config.yaml
attn_scale: 0.125
tie_embeddings: false
lr: 0.00368
schedule: "wsd"
decay_fraction: 1.0
final_lr_fraction: 0.0
seq_len: 384
dataset: "wikipedia_en"
Each number is 128 + 32 x the weight over its row's rms, rounded and kept within 0 to 255. Layers, rows and columns count from 0. Numbers have three digits each. The size before them is the row's rms in percent of the matrix's.

# o: layer 4 attention output (transposed), 256x224, rms 0.0532, rows 234-255, columns 0-223
# v: layer 4 attention value, 256x224, rms 0.0428, rows 235-255, columns 0-223
# gate: layer 4 MLP gate, 576x224, rms 0.0613, rows 0-6, columns 0-223
# up: layer 4 MLP up, 576x224, rms 0.0614, rows 0-5, columns 0-223
# down: layer 4 MLP down (transposed), 576x224, rms 0.0612, rows 0-5, columns 0-223
o234 101:119153109150116179153121098115177134175113101144164147176065120110077164110124148121120087121149117097142168159114106111152140086148106144131150117192124075127132102110152075108149163150162182112078181125083134151133094097099091120135103114069140115170134145132098098128128130093108154103126167158084144103083143077166145192076122149106119216119153137143063141186053159147139128157158095072109075104178094074177129078118110117098128095143122119109092171112134124083096147137080093184255126072120115128156145097158099133157154136146174144152099085133128106098094127182127141146113134132097114146152097170127116151103061162135152172122127104144087123124181102175127073104177
v235 099:050127141171117160143117099116125084127166088134152133141180185121181103081113152081131166127137133121147100187131085168195116163128065126124115231107162148144103138188147113133133115098132093139131140091102136081133139160185171178061132103172156073175049098157173166151129193089143194118119107127138105091111128186185126106137121107117130147101045115154131113179110123157083100171135135148040100104081158124085159147154095160098134115077130126134150100122106104122183147170084087172115156148177108184090114194148148140124155167142103112114136129142124146139090140148104153126126127180116127095117134132090100136133084149102164122133076145154083171132176092160135140106103
o235 100:141103129119166098150152133178163094142122150086092149110117128160178110167084081144130159099130156104139130109163058131093137124135133127172103108089153093113163137144100138176149125125063184121167068083120182102069060151111190126106106108195117148126161151117118137122099100146121115150101060121147118155060133091142132132164095110105150125096154197168165201134130150092160066172074105103140105107120097165099128187116158142082170108125069157158170131120148107154174176077161101154095122113166170168105120088130163124088157128137098115096186100117162118093181130148106108112157100181112090045122162088156132158081190090117136123105163153126140116090120081112155125189066
v236 107:152084179070116174146142108145156117150115104172082119117119113151157180171110119170103145139094138119131101150115168162061144122135137109135124133081107169136091090147174140066160100108098165135156078110102080131113117106161136080165185117168117136082117103123117126116080115123121109150147160142117164181159135155160130084136130178153139065102146100094066129154071137063174039126113110164105152125110152132182164098123137131131158175186161175132078086142102141129066175119135121155128198122131076178138072143167115079149160089142120072145141163182131198138170130155118149178154135151147164079076139157131109166082135182121173168125138082158166099161148147170178074138163
o236 107:120099091154167126121115101173117136069089167147095177132140084126107132154139156121097113114091111133154143114090152109110091110121055137112135157145100127108112178145090121170140112150084099164136104129140146157103117143078051080143093150102079080125119072102188192137102118120122190121064136084165170102120075057122149097112120086112121157094157165137123121151053147098124109126150064066155131110099145121122081111142080131185087170195221186111105107138063092112127135107109230166144131140083127148134131127138083123137154167150110104094148107140120116145132191147102120103100178163104147211139106128105114143087161159134142118105112134129170103076068116191112115115146
v237 102:170101154054136083163155172158137101110159118104091107072120071108145104126165098167165116108145130093195129156099084150106146145177159113109095073115107179131127192123106052153140106190135064082097095146115088162180108088155080066074095145126097165118107156115111083139054101169175146106146114130108113121102149086128090146140118149128150144092116083110086122121116036121164192151141135141140104145132105146113075136136193098120107108103113075105122149113144104144133109110078162101158138143089192068180149140162119109132124170130111155111110131112113153119110175116087072103132107136111161177084187130164162167111142170120166107133092128143141132157085178056078078136143
o237 100:074164101086143141090079163185175153119133081123116101098067117111119188106094169148105080086151067145123150093140176127150106087161170121151151080155122113127192098064130097078108151131184125129111173145096122158117154106129043103149117116125118105149125101171139087153156082092106152129145138189105121085139131062105166130133134161095080123118147153107136073119132109177135176124107099091103107129103064080123110123164091105135123164108133151108114137092119164100104124153072088092195190110160096160181089139191139145120145095090193101189101062134132144141169121101094146111144072119145168132146086169131115174148035136096181151134111142155100105155133173136165111127103
v238 099:138079105140133146159074097066153128092124176151140158076131113179100129094091128113111148148129133120084156189126170119077092078157089155100141107191145098171193063143151140071122153139107163100113113099136071118179143087136136142157101143180110079142146143083129095164141201148074110158134114132104102109147096183155147103141114157148145136115119111110144080094078162155139104111151093156134177206098094189183115106141111160051093210136136152148087176143078190128069134128109072157132135145170097160135105107062097096126158104113101133151170074087068138112170140150125118120197158089107148154147127151123134105133133132126071146163147134132101121118138198151153149122167
o238 099:131138170130089103105128172112077106100108157143122174142157167183147073126131163104113138166153114079113126098094068112186198088116137119123121123143053151163105119125141188099129183131129150169155122178159115085122141146103112166122173132139167194128097130205132188096129132087121156101146160101109187128108129128125085136149120153159135104095135090125071152091173101108115137165106107116165150210107119138140101133124128112092105149114159172098098077067130104115085140117112152167060153129135154146147121120115117127111103157159024161065101180136135139075133161096112155134067138129150105158126090129158140089121148182147078115111118076119216060113135031175135120147152
v239 098:140130215082160081124148125119156146162084110121082123103157095116123128177138135107139180177088117114166166101168130069136102161117138062162088151090133148129118107171151072120081185133138096154093087139094155138159151094141129082150169103127183092078138107127147132111168155138181134119132141124148146168139152084107090105144117101104145185174118109158124110151127098038172091139113135128101132072136124157063129085154133101081161204183155122083151110170110099101131138051153171113153167120082119101127091175174159152142099121151129062112158143105164138122113126106130095154125109155067136169133115158112139099125106119139219110117204092140072109156108155053074106120078
o239 099:085109169140153156093116041150138082110059146103116198147072146077131173070137105100136054065124079179140114147112172098166139127131126168156146080135153203139151148150054101096140111152095073097087117106122146151137122095140112057100131099116096093152142100147135146122135111160115187117066095109044088123131120115127103135092154075127105143086089123114104092151121126091111116109092111117102101058124166146096107167145178126180147133154134093160159176195113149143100117110136161140221117100120164143150166121120105093132149158139198147128150132109072090112120115141078091086106110161181103109141084157134112141172085106095131126101098163170098107125136149146148170151166
v240 102:174129157130143083073175174128120131130139174193118116107106117136075145128141115080194104109065102117170161132108120130091146109139173142083158057065104125085115109062155150118074183116232092065155097099110117123218142138133090093133108172089161175116092054106127104093166162148113071118155113126171122163137153096087133127134157143108124174157149152174149050116133113109083130136110149144113099063106115074138111134149159113116142137133135095152114167129131123101069120117109112115160175163144135078129136159148097084153084094135142159098094192142140076138116105125123134061083146136131143099159124147140115109198124077164093152102160125133063121155076112112079139118139
o240 103:090111165158104188156112151096137096152128164096164149080110119121131167050103079105116068108149163128092112148148175135153128172097095136113135118115126132140124090132119085082155160152126132082084170149116147179127095156144064118119116132073182189163145101144118091218145178107161133118117186087121056076167120157142130169119106107146091168151031099112138100186078128154098150093133188113100114122106109115117105111173160154132088123142111126178087178127094105141137149186150109131217105048161084142134136134119096148144120151137142143119161180162153101124113085132106180144182126108095154167156108160169117120098106168119076130101130135192045101142149147123099109138141
v241 095:152181149196157107127092129119132112101117100162087105125077084065163114072171174215119088101116156114120165077102108135196198106124162110141148122102154161094099125167120133170106117203175110133111172113173125129173116181070122134115117141105118115074149155067084169160101112051101106069077099077152089135150103158138179109169106176204142152087151125143136115098102116102162138190187120088139095102119114113074058113142119124140089091117088113140113148113143099164161145100124119129136157110151140149131135126099107165134082149188162098101102104166106134113104178078148104086122137089145133141174093105142196103129147153166087106134102105079096113161144093103109133155161
o241 095:053133114110125107111085170148179125157182050164165085072085086111135095095153135115091127170100099140163089135121116145132144129145104106070173139111130120157175143165121114112174138088186147087146160144178130091108102100157110083132122104102164197100180135165168100059162111181141183124087118171161128152145178076075152133061074140110162091136129123107174109112138113127130166127134056185087147129181109071145153129142177130058102132093059115192134159082107120077147111134147111107191114142090160133075113092100156142098110118170118135161117139184121102174100147105146166152119068144127167144084139160082155119155115153120105124170158136127141083139144149120091098144111
v242 101:088163101161129162124151137145135128145123142128151124116169122106124097125119088069168136141088090145156138183142095112166070149137103108144126131072086100149115105069129132111123125135099142118069138144112171141141167094159088126141105123160073162117118080130076136137058113167159118120108083184081194124054180119161144135128091094067083113132113160123148158160106071113146115091188145111069098123136118171142138132119159122136046160096057131109158111083105105174163181194082164136141135097199145166171112065164091141148089107153123160124113209160143160134125053138065073141089109114128126087077117113111123149138121073070081100145084123151110150103104163120142103093092
o242 100:161156124106163119130126158183142080155078160136123180113154116113170119049114118201117156099127139129103168113201116172102129165130214023119125111136191091079152149157150148152135154151103135114140159136140123099103072085181100115104107113221132105144156132062137168161140143134123101195159130131119077117142104100109144174132113124105066199087142126154128136183095102109136141119140154151098163116092130107093138089084100120106105126178111178108086117113128104171148135144087152131156138154156110094149152124172129113126125101113122113148065046109135197069168140157187106071142149076071102105147132176150143140095119153068154137124121123138117130142075099112151146094075
v243 098:071175153168131138080104161163125109061096099104148155132168104085138080109090101163133114091166185138089131099140112195115085137179130061075144165130135134154172090111142109176089150135118183114135151133123154092126143120169117173085163146142130127134044155115093164118142150117123159176048156097169124125126193125189219142133088094083156121069102086163153149174083125115201129117097119165112118183093121102083108146178135090160101122167139169131130141109137159100143091094138152111104083112134142114150145059138178170130130143112160111156154114118106171097109086149135075119064087130105131157129146078124163143133154095102147134146061123190125074097086147130098132159105
o243 098:169141153137171103144095129223156136104180146148154156118077161138114143114116118090058126143086175150150137179126146132120149102103172132153135117143182141137112137164123098134154085092158106130141152111144112054146058110131167169131142125173093167128115151116106189097099025150147096139185119143157127138154174108142198155122123107153091214052145160148142159125167194147158101131104080144081122151146138128074134119135132105108164138166110111045153167126109097134107152099096109159140097151164188102085112096155134135099153091126126184157098080188140064136129191127134090164110121105099089141128121132170131132174068099068184095126128116160119119157067106121154152115154
v244 107:144084164129169149137141175141120099092050099100130157101107116212161090107106124138183139120100162186137135133175171133128135098126153136173127096119164093139129117114194088083107157155125144116095140149124152109136185108109123091179159131131113158096090192129089150092160119128144155153161084129127085171138150155148137084161120105116135124048175188111097114122124170126103122110116151137167120169111130179125089148164148142137087124174138107137115092176081144123060109133170051127127076159107095130138079090111158137080098078125169128128155098049168102082172136150200015121185153077085117130170147182140095154137158136110136147112157142101145104125168078105094177106132
o244 109:103137177129126147138092129107110140108160119118127137133161069168112106110153163074091126075145133107166076102123125089091126102086128192096133149195155125113092107192132124078123119099167100135107132105135057147147083100113126170116152125149151090176129130191091170128102135086171122138148157148099106199164101151179103111098131069199088100170195083169140127107081126155094139206097074162097162155106185095159138107112100139159157135140149107047107120103143111078123114138135131143169086116136165115127134144122142117094099145133093149043110099115145156090140138114155162149122174148154087133143088111188138126160114210125139122110105173144178103134182094198079175131194
v245 100:098127143172136140117129182112150159114164097212119100136136107121156146108089106106114116156104189129146133160166163150113140090175173136133114177114121133101107167084163090105064132125096114158154113139158087095138079093130178132148169165112158117103101118146155144176133111128142120119114098109146134184150141104107168104110139190188159114086132139118106091148126124135184127100066116174124112089148118089131135143120156091094112192173070124157107160137128143181131192132198141123126180089124101114124122124153110166165084178144146128202168200153110170208118142119104127110088134194142129055106055170138124097075092113164163114173134073093134107218166188138120171171142
o245 100:083084151126106116100136115128117164114113124135093202111081130115077164076102066131068157168117090144194104145103138112135111169128064087125106129090125120121159110186064089153161141178048167145115172129107188088103104120108130096159139110088066141086162141147136193133114162128101198102074088112136128072133154096133153187143080097099111165143157171117132067207072177117098096133120075137124149116128146123160133150155135126154091116133122134160163118089082152093107160140151190122212170153117118135152085157114092098064155089148075146148098168124135100134116130203159099165081152126141152170099079117146144133100118101136099097119100110148116097181128131130112120092146
v246 103:183087121109097128102119169123180109177120193094086106071132118117171189175148101164064151154168194128125112127148174153157135127098151119149064116127139210169134130152132144142102157181109144127125139106136126143097104078094079092175205112159146120147166167130065190131168144206144168126106132101125158186177123178143148156136119099127141110082185108121084107146104088098137133097125164115139117112175143088185110102145157134101140118135107101135097145204144158109071089130110130139139150102113177136135109098099159147084195144167116073154120178135119170140135143152129099124044098084156134154100141127081083130070142125107133128157097087158151150110219139134122093121167
o246 105:119130180088158109069110118132198104077113105152097144146147101083096118145123141123087088134130156159174139111109122096073114123115096128184105204135145148129145135156137121110150090135088097148148104098100075132116136128089124143122123197140075155073080092166146065149083167128167155158153146115090131142146095069168147086097083079151105065162196056157123151153081132118209095160104096117138150148142119130146119096125076130186140107162136110105178111158081120122112097080114154155129168156111125158076108166142126093150132166125123125123055095136040140130134163101148097064142110106132151165093077112078111178118098099109120152092115141159102113097167124208197172116155
v247 103:116149097209129134170175103136167127140149074191192108160142164133127118126131146092146142153120082130083171188177128123140184125117131195162103143171122072124136131145101165120139141120115140189085151156195113129056112164062175173139106118151095097168090118115120124189085135082080111132150150057133097083113096097168074102105159139188117114175144151151116111154180201178127160156102098132142159132113118152119086174143114101091185122111072075088114137116121126104129181099163131170129160109116101100108130199141153101118066162145117169123147087139160114122114132130161183152139150177139087098119107138162109121173094170135178078172153166103143094138093121145105156145077
o247 107:071118064116097117138117078067106162148079129110149142134085115147125164140161064111194185116128138096124084081096065092120131171110105108049174157068095119161159123074135166109123187121089154135128158147124154061147124173127169178139170067081110087134136160171129144129153102191114117084075101142150196116150152189106087092110139121077165063114104185146148085125140095105142133132117149105133096125119117187175153136105176138115107169116103081142167138136162133130106131136184094134087156146136121139101140144070114145119136069128124125122133141103174148153129125118143112132055186126146125055137113117136123128135153079165086083195131136065167185133142096111077132142145
v248 097:131137127089102125131162174153125165160157095166153144146142148103119113137155134087200151103136176087104150104147156157121125174100100087211155079111129153101133123097137124102104197137111072144125102130139160075098124088116140095164085097157071150116122186137140174095124091084212127112190124132109122125126097139131102131142147156141082077160157141129128128100117091148121142096102111134110069089113135195076148070108172067164070179152081038120107141104084156130153172176120147092113180121080167100152138123139104176150088111136153187143075128126101160127139109134156143036117125186153124118172098163175137119116164074168098137118100087083150141180149106088115164159170
o248 098:112066168142186155123083106087110161087096152137095162126102165165075162017139118156074114093141161096180073101182134103138079120140187109071118132120125126093091092127155116150147136187132122123163152142084134169159129151208128081094130127146140093125150079102154140113148138152103095145081116132106093119140151136114153147131063096112160092177118117114114102157077099165133148193155136204128156114112140123108145120147083115137099152133121112154147076092135204099141112172156216089141106174159146107117111131107167174107113057185152118131152113146164147139162183149118176145170123148111159099147171136107076136129114127133139113157044138111130114200137112089142171069130
v249 103:100193184093146107100111114130139121176090122103130131112148217108164098144109137087122145172144174126125115118151154176139156157151102084105145093180137162114096116117090126157044135072160142100175074063150123118150162117075064122100165162113109138115112114093123118135143187181071130147104156102176069167120147154146143096150143129121147090119090112141175161145098169116129089221176094115197080152143200104085112116154118081163122074088127191137148123147156118135134083120147152103115183071134145091119144130087169096119130142153154083143144116115152128098146138148174114107072161145117141223119075090089099110145120164164132126107101171143173110121130131100164070112090
o249 105:083081092149145086131138127181172049115130105148161130117128134072144130119146096180099127109125183162149121127176137108154141146127045152186073112067127140121109164125094121091184111131122102157101121056118079080144152179114149169159119162086065180087083105169100108120052078121154137144092083157166140134119115053158154106112146166161063128133118108147137098147145175105116170115175156157136150076156169184119174148124109162146115122138124093106127140150086091117094120130080119128128087131154178110132134063158129189104106147121150175167201100152116098143100165076103115109166080163178134094132108073115120127090162097165145076134119089177106154121111133127122108193148
v250 104:088090187063117150110170126135149139176072129173151091086064149160146155148093102108058149125105139114111148067132177057137175105096143142128164187088156135182139097141082084106150171169072155111140124108125088111132122083105183130121069140125173097105165125118141120152151101153116092135053061175175099181168089170111149132188154079143105106113095137104142135120184131118126121135099122116147109163037061152135145081158108201144096153174151105105106089138104149113171113090222100155143122109131104122071162136127133110166090169100156131116105125144153158137122114113155125153099124147143151080126162136146127098156078030117152126132116129106152119115120161098146137150153
o250 103:088129147137108132148105120163072156075100114121095143118180136095078049151151158126133094097128088090115102106143164084132201129118131077060052151129093142170121134165118078150151145138062123157099073104145143092107158123138146091109132100083166141108107093137149152090153170134102083101099151181119144112103105117094070115118100145141181151051143110157065080111105172128087104146130087127123141138126083099148133175117129135092143072085116127088154108203058127114134153107176143142207182135137151109141138126145179114172113153114054157093104196099119078127105101148104095182126153112138164088118138100075152067096136112099120146119045157096145148134141083093128138099134
v251 104:102132180120113108138082147103155135109096184108149072067100134082127113138150178127137125087158119112127141089122065115119170136107170156126203087124087117143122168100110166149083152148133152140143180092070180131107153148126110133067133149106176145060144121123095155098125125120156123124061078105160095158083119153118186137150097111162140048133058133083089129120168108180104155160178137074140150135101146126152140119112128194129133042063116045054131126094174097196141061171174117164134084183155095186117148102113124166139183106121097129127157124166134169110095078133161133144118136094130152164177147103113104145153141140150103148104128153148150093093133123176109115112157
o251 102:168161079135183166176111134169093154141154065135069119074191142100172048133123073142155134145073081138130080119160162179088148107135124131105135161082146046062134118139151072153122137106153134100106130085145114081088136118142118140173132118161124155099082114173156060114207132140107093131187187182136124119139131121066107163137146154158129172178135103167189160138144131142103172154164116132127130139146123128138143125113143158116153109124143137136106104145162099126144176134150106192100168153130083097026136138099198133145099154177117147119149162170104111136126074091128090105162062173158164092093191083131173110153083130085154141084107133130133137118107124113102133154132
v252 103:148113138098119087115156158165148142184192178106103078117110108150130174153133134141057142175114096084208113055147210107064111096117139125137070148139106157139210115119108153083130133109132104094179100123113159062102133132136113075181136154137109153137097087102084148106147061120121115131127110141141106181154184131079138174121125145141110101147083094163094118175168084088139088125101164150164159119070171125113167081111181110082093129113188104148117101179116138128101119151127166133134151074124150097169112099119121131132180116124101075162072122127116110176122123107144146099132099116152158125138200135077104158151114129188083136205119100151115139118127159165137215100167
o252 105:108139091083125149133101111142114162083085177120139133128125181089107168123174130061083095123154156125092175169127170123146094078145129097114116152083124126088184068184149115105159140112146122088064097130085143136124159114143132125167121114124074157150115109094197093134145163120112104131121128095107106080126119105120118084129059131141114154181120062143049116123149158110108111104112147136157132128076069129088100085116115148194131062142173109156088156146068090147077133086076198083114142105158141108099133189130100155158116162157138100075141129128105073152127128121092156063158122075162149138152111108144079138080101064139163180048077086175102127133171172157123114127101
v253 104:155144114125120090105124069111135145124106180116095108150189107119104108199103137122109124091129107080091103147118084189082149066103110173176146131168138080076096166094124160139115133103083140119160112088181093156152086141071111112137150121134151161115109152105151171168088185134138152150118143142184142143101161164097049128144103144158159091123119098098127133106096121147119079145125079136153174181134105181190143117104070163088152074101137157155153134224171157120110068072123120085124116114088158184085143126150147128076170154108142145116171090146133140135109095135122181106117146100139095190142148128077058131125090201138144148130181102112146150129138185204176107109157
o253 105:184075120118115123124172093073131114159132145106126143102153134054152061172119093118167137146130131123128123173155119140137091166142088171174132140114092139132100125131140114126148112112114156103191123102084131102113192083098144128113149139045097150118105148142132098156151099050116058094110141130150165102147091084108152077131151180168150124141151129145137111101156089158099156126133094122166113177136110157167159191116097157157116164126147135098108075095154149159104103143130146181000212129095139110117148127124093125116175136105127140083108152166063088188124167108154109125148131113211088145117118148150107141132196133133117099172131077155100089058140125159121127163166
v254 095:167117127082148143090174206163139134131131138176174161115127150207100150094138087129128103130165117149100162140154125153088174166127166158085109158105109156125144116156147172124151136118089120154109043074131158145142059205158109160141133170101120140158200128143188096095086109101145093115173168113098058139130173110148122122148129117137142154088087169148144109165105124165101155093129059091040116174104093163106083157063100104180106174133130113169128124069158162100085090128124137109121136132123073089164147128130131193171113161141159126130151108141124122143119122109133088120175172145137146122179181113182172135125149102113123124092113069084122155132062106087117126199174
o254 096:122076128157082116118128156148095209145097111092129134162133144104084208119122173095128108122143094116172110088124080117156095112189137156112125155121061142164087082134146081131075113185119135160089166102111180163145082139165164137138132164039134143205146144172129098107176178130092111136110102167175113115148170126123152128107165145121105157101071123139138117130130072146064121151133131111111121093169068101141148065128141109102100087181132154122072146120090106059086141155088112109117066086099093112158128143142109177123083095141084132176141182161160115127115126124058135215097098153106143133178133124084061131155085142131194110159141146116106091085115110108157141110114
v255 107:107089144101131051112101140120163182119118141111133144064210042148083167113112134134122107108152122131111151110096123122125156141117094121115088125144140146151117097139149063115078170116110077114136160162117091057152101133074125114158115125099082113160145125138128113108114127196145135141125106128141171099147194129102129107079144097120168155082081142162058097106135182088165087148184117080160115146117059183146169149116161135135173120102115092171114142186062083169081094124138115121150143157142100124109110103171141055160127103131153161165191142126145108132154201105097197173088114035073149148082143123160074121110114116123148107114131127128090159151124194133146077154133
o255 102:098145135124118166083165104151105144084157136127122134139200104084178082133158158126161120124085081126100162116177131083158155120158176152143115139205097111098128126082132118046172133201094143136132134123057145124146084173157106127087146077071138143107097188166124117147087104147083172125104145104101160163122132129149136199183132153106137171141081117101174075145145129148097094135151115129117096134150109131153076174106154105114209112121120166128081104113071171107124132146101128096134154102070129164187139148106079106141118114074120146160127189101099099148166104074161121092118103125094110149132077187159113088134051141143130166090075087178145151173160092165108075110164
gate0 099:153104141121115130115206136206131107133126183162139124149173094104083133068049164110109100075150102166148085093128119108093096147158107159154172116128105145132131122159092159110109127162163123120114135091122149135193115117146109063165126128144106154168117104095135099138140119114160061109202102150149086143142134082074081100161140090201145155125098117092092086082067126134136170141098160183088105079147097192139134095174165155032078122121119182119123132137101098110103085111144101128147152097112139115117201099120157121141105075111127067123118110157159139150095165096153178145140085126110186118146144114160129119094177141136112175080198149169137095094129173094102181176132
up0 099:196110100065150113151139103113077103069140076149092128075164174130138060102104195117130151104119141142163155165123174206161127216142109119151112115138157145156130116156102125145110142156152172085119142132074123129175147100080163177120151050151128085151119105155129130128140107084180168083156132135100149093147105149131193085139175163146111127142147120112119104177094113088126145111147105144170089092160086151145097149087160108087121070086175080171155144144113141090078129131111115138168066144166117116093099144085082128093196141077188100116084145176098149121086118150156195072154192113072105127080179143126149136124143149151124086145129110108118181129120104115132085123162
down0 100:122138128140170159125123138153135108137171118131064148182088127185099134108080107143178105142155116106160088122117114138142137152171089093127159134176152130131135125096130141118137092202081167137083129109120086105175120132176133097111075090149152088146109141158122076157098162161104133115115121065149138111141116173110171146167152095135174139155152052103084129148193097097107134132103112133114093135106103123128104181126077162091118126180151176090148114095098131132144112141155103130059180136133087099131138083143163077122154115134183082162175104127112108164111061135068125178096107097173131191144139116119109035187159080078170034127143076123105062090147112209131126166112
gate1 091:159114095171208146108164141080115131151130171111165062098101111206124136132089120147163138124129105129148126098120110110091108096123102123131059150141171123130105146093184135137078144160130117175099082101133136098105140122141130097135135084164094092174163159116120068111089110145122141123153085173124158198113084170175138160160148090146132137127123187132127084109140255134153160135204116121139165090124168152117143174069105161115124110163096106113172107143156123114147123083102135136079119170088121106172101127133101087072077129074182134084126129141148146076132131151172136142093178182132097135103107095128087068089157146155150119138094170103124204094139145131083184092105
up1 095:102189139156179156133145185064164090136119102058114148147140111146103092157107136101139196116098091161167192167122131141130143118162107152120145142179100093140155154190198125120159077117118141148089113114139093101166149101185152115129171105138125201148078089115194095095148187110083125131116137160110184098129152138037113140198080102161153098140092105137151191142130122083154168158095153088152143151104101138106103172143072153126119091149114185148068174077126106138152123146121090101109149127121148081086135172144095176114180159178135136102152112121118120108161196059103122176164180111160170125132139110154102145142121178137170129110136107101146121113187138121084129172151
down1 094:116159089170140143164151098106112119192170213093149132180153121102090115124145105164215143100179169120139146123126190105100141126133104146112154147140121139178159175135166098111103120166094142160111124118138104149167129077117136096099110098119136076158127095169141113101095220134146149135134080177124142154118126181118096152131042101150116117145105194148112128181146106151120156134171192060114169048114100075124113155113131106077117108092135157121133135128120089124134132081180146154113115133147129147109102140167156158110166101142178122124077104178139159129094140112146104141110208116090175055143156213142062134076155083136135128173178120110139144143117134114090152083206
gate2 101:084085153165112097098157141099100111135176137117071091106142130140097099113226131135121116165114087090138117156189149158108137113151161099142090089167141155089111157109147134157104140087173104110179195114094158111138062140133145150114120142117160064196124089187137171100125130144110156112119127170108144119077150078100101151070098168147162158130182150151107169080125146162138114148099198114170092154098098130142077111167118143152177146174157193103068142110106058087121115134152192132120060171136143158183104168186156138168097157132161160153127132123181134175081115098173110113177117129164127165113145119141089136142104135102140087132113069082160150143114078127052121162123
up2 099:166147157115120143174106157111122137154119084160171138148097179115090099157083198128130145149099136147144139144108141055084119095064166068122081147106152138143151138044117143069159163131107154146067080175095108177095172102100152149134172121137071099084120167102074160120124062110154171110182146154168105138117112127168093116106129130120135138144144089092159120145118119106190141086125125162093144117067137103127148145181164149143138186088170051103176102119118156116151129138174129131123158166179175198147137093125129187106172059116149132122164098139127130140135129189100190092075099132123127090151104118111072181119169147152112101160073178154104173136145101123076124097102
down2 097:147144174153166137153082125127160132064138141157077164139098122082133149171122111128142119160164111095128165132111155117084149142147165125125166162087148141166145124139123132145110109122127107133114095085149107095181181117159152084116099071113098132191142157142144139146195118169174163099132122134181155189176109111139124124141131077125142137122090112090109159151167097144136145072106106090170065118089127122112096159117171112121147158080103131125126154143041108195120082091130138109074134190100118180129146148107197175102096109185143109153182145173179178166137086061171130150080119106124142122143062193128168140156153144190125033090104164102095086129092078136184131118174
gate3 093:084158127118173108106148122103128101177108101135166150078168119139079136103133102107102129153133149085147122062097135171173078142153150144132097106096110097142158101181114145130146087147095132105096172117089141169118085178065127112170137131156159153134155132084159132155117199119138104125137136133149135089151123162191085128143069131155161142142113091135160138181052158146172129143170128143172159125049052102166129090171163101160137125124135145147148143144099127180118179134137129096143173083146113147167141062084099220137110103149131206114151160115131125087115189118142138156138140156128103074089156128071101088040169164110151089131143117222132205140119100144172150120123
up3 094:138127125098083098117152102140127136144187108165165088108165169125105185129181106109144159077138082111132134123122180049159153112120122120150093131232150159097129116172110086096117104095114147083129081131169127111123050121113111093145113111097129146071136132101157135134140155126099166147138116163141158105087160118100156108159118137138129030082112110122099160122135191099136149085175128185188154106061167084136104096128114084090129091093168150134116073172168134084109109129185101143166129111127105180128089137193146162147170104138127091113111115141181084102105183169195063159126105093103166113139115107089059141130116086069137137122129141081149138107141117122124039162141
down3 098:109123133119109090114126135147212172093114131164139130150058155144160145117192102085158107135096067175173143172050160133123140169139113116130085144095089070082155154104149126147077187107148148110157155095098165118103145136126102145155088179109124083086100209141105126111091075111064129095152123088138155116061112111144083103110132121105100169184117095140099122115151118186091114175156138141108147150070113154109100146170155118095112123147097100120153154176125112169129101121139098165107166098123092172134106140099062161065220112171105104131072166104151126103108115130108122223107179093152102177100106104104109132118097166103107125158138215119124123178116120149151137108100
gate4 100:155159085155111092138170107090124163146071197142119103119126140176158169103088067184095176130149135162123159101113080160116131102164106164125112085113115166124077119149174133129175136163115131094114084090085087160114080158131150163144130098137144095186125142156183118198150147159164065136130118173138118108124150123147120139116152159133088078164089140153116152093086065091144093121185090128108170138144114111135164139096106156131107186122155074061042147124124085127127133160158220131119132127145129147152102160161115137111081123172135191065168180152085134115035118157130142123153102104125107107155159154221168128112174145154078138116158149128134160194129104117157123099108
up4 101:157097218107098163090130154101171111119139172120094125137156142153115155121133109103080118110126070127135153105166052108052148146113115120136200085150167135141133168117122157173141145175096105185062155141141183132107125130198098084122123101152114120109179095138075146053136130126086091109089142126176136098112144143113123114141134152097142170129160143084043081150138145087114154106118111106144133097111170088142102135066210124166128136131136100098119154149156135087104115098090123136101062123117126083160138167100045149169177110167126122149184170174163183110123126116132153130082158108102163155138118108161124072110156070195163165089123055094125160137104082121141118127164
down4 101:115151084115145083089114120119090115160114119068117105113113163153156115106141071091152111107163164137207119138124083166106184086137120121153164182127151220115092091133102110106075166085070126168106114113090067120110141140189095099135152143186108120135197139127140088169166086099105077144193108157137102141114143105144079095150132163158120120146135121107176151088083066158079155149151130122177145088079198103154094195136156116133111124065120123111110191100159102159157095136088170102107105105071135142085170131120128176116110100153119163124146108124062104084072131155167081176126133132133122150153097126046112101095112147152089138134124073154157109080116078119153096107127
gate5 103:108133107145129162135122123168167145148139156138132140092124139125134173185125081138112127088173163143107170158074096177158136161128125100119185134223088150144098167149124082074221135137111120135088163129133109088166059112151129105135141133127150127117138126138082131131100085128146143119092115165186158167147131154127135169179155053174184115129174155094123148078131105143101079160115124149134184152102157143163084120105127145184103168143158103105135104081159073116174139065117143148135124115107136123134080150185193071106063190137166138032118093153125149095156144175155145087095139064163131115125197108125140107148179125128132160100141150099159188158115095092117107085184
up5 099:135115138101123129169088036109050115097075120074090230158105118165118125147120083127171184171169150186129140079121137214130155135129108128080114128146116086168111101123123111120147136146099091087146101167115101132076144145141090115115109193138101126171107092121171127075147070139080091073183151141121138133108154104147090141178118118105126108113085208111131096090054135130095179118158137165118082153156099173141168070139104125113149088111112098137139095108109144090188190102100141116109148122131108117121104152119102126124136132117125168184179126069123133131063098174141158119190131093152116089171175159116108108124126118092092123178112174146111169100060140151142129156160
down5 101:137144121111120118082178125093068077159142114118185150116166123181138139118111128170104148116124176116146135026117146157157149157166096115131155047175140129118109071145115153114212149126081103148178144115105131108066127077101147170156146106189151085086182104173167156115184135120137183145120161160168185163167111095167171094120159109179103134102160141097127146181103154160117105151117105088111177172181127117090098127094124125117193102133123109104143090176092144109102142127102112098131126134127066068106127058170128142107115086093115099094108129155071155084168135098157101125109162101144134150090159166185095100151176150163161051125104113132101133140102161154107089150170
gate6 105:126118084149131128141171144146111147162071131164158122170200126091109052079152117137177074152118119137124165083099143156103161100097074082113160088129106138082142119148178140208155117106173137120153120125127117114164141097099166149142081093127129149122100104138118139090097130150130133165127118144077140164155103140105132156175073089160183139111131118121144165102121108140098139083166120158172145132143105151189139106186225111081089109082100101110109128142181078185154101109164129065077185111163123120131211175110128175120136148141174152114073068124106148068075110115177116156121134112082159058083176123097124136167114119081158120159127087124145141142135165078071111170097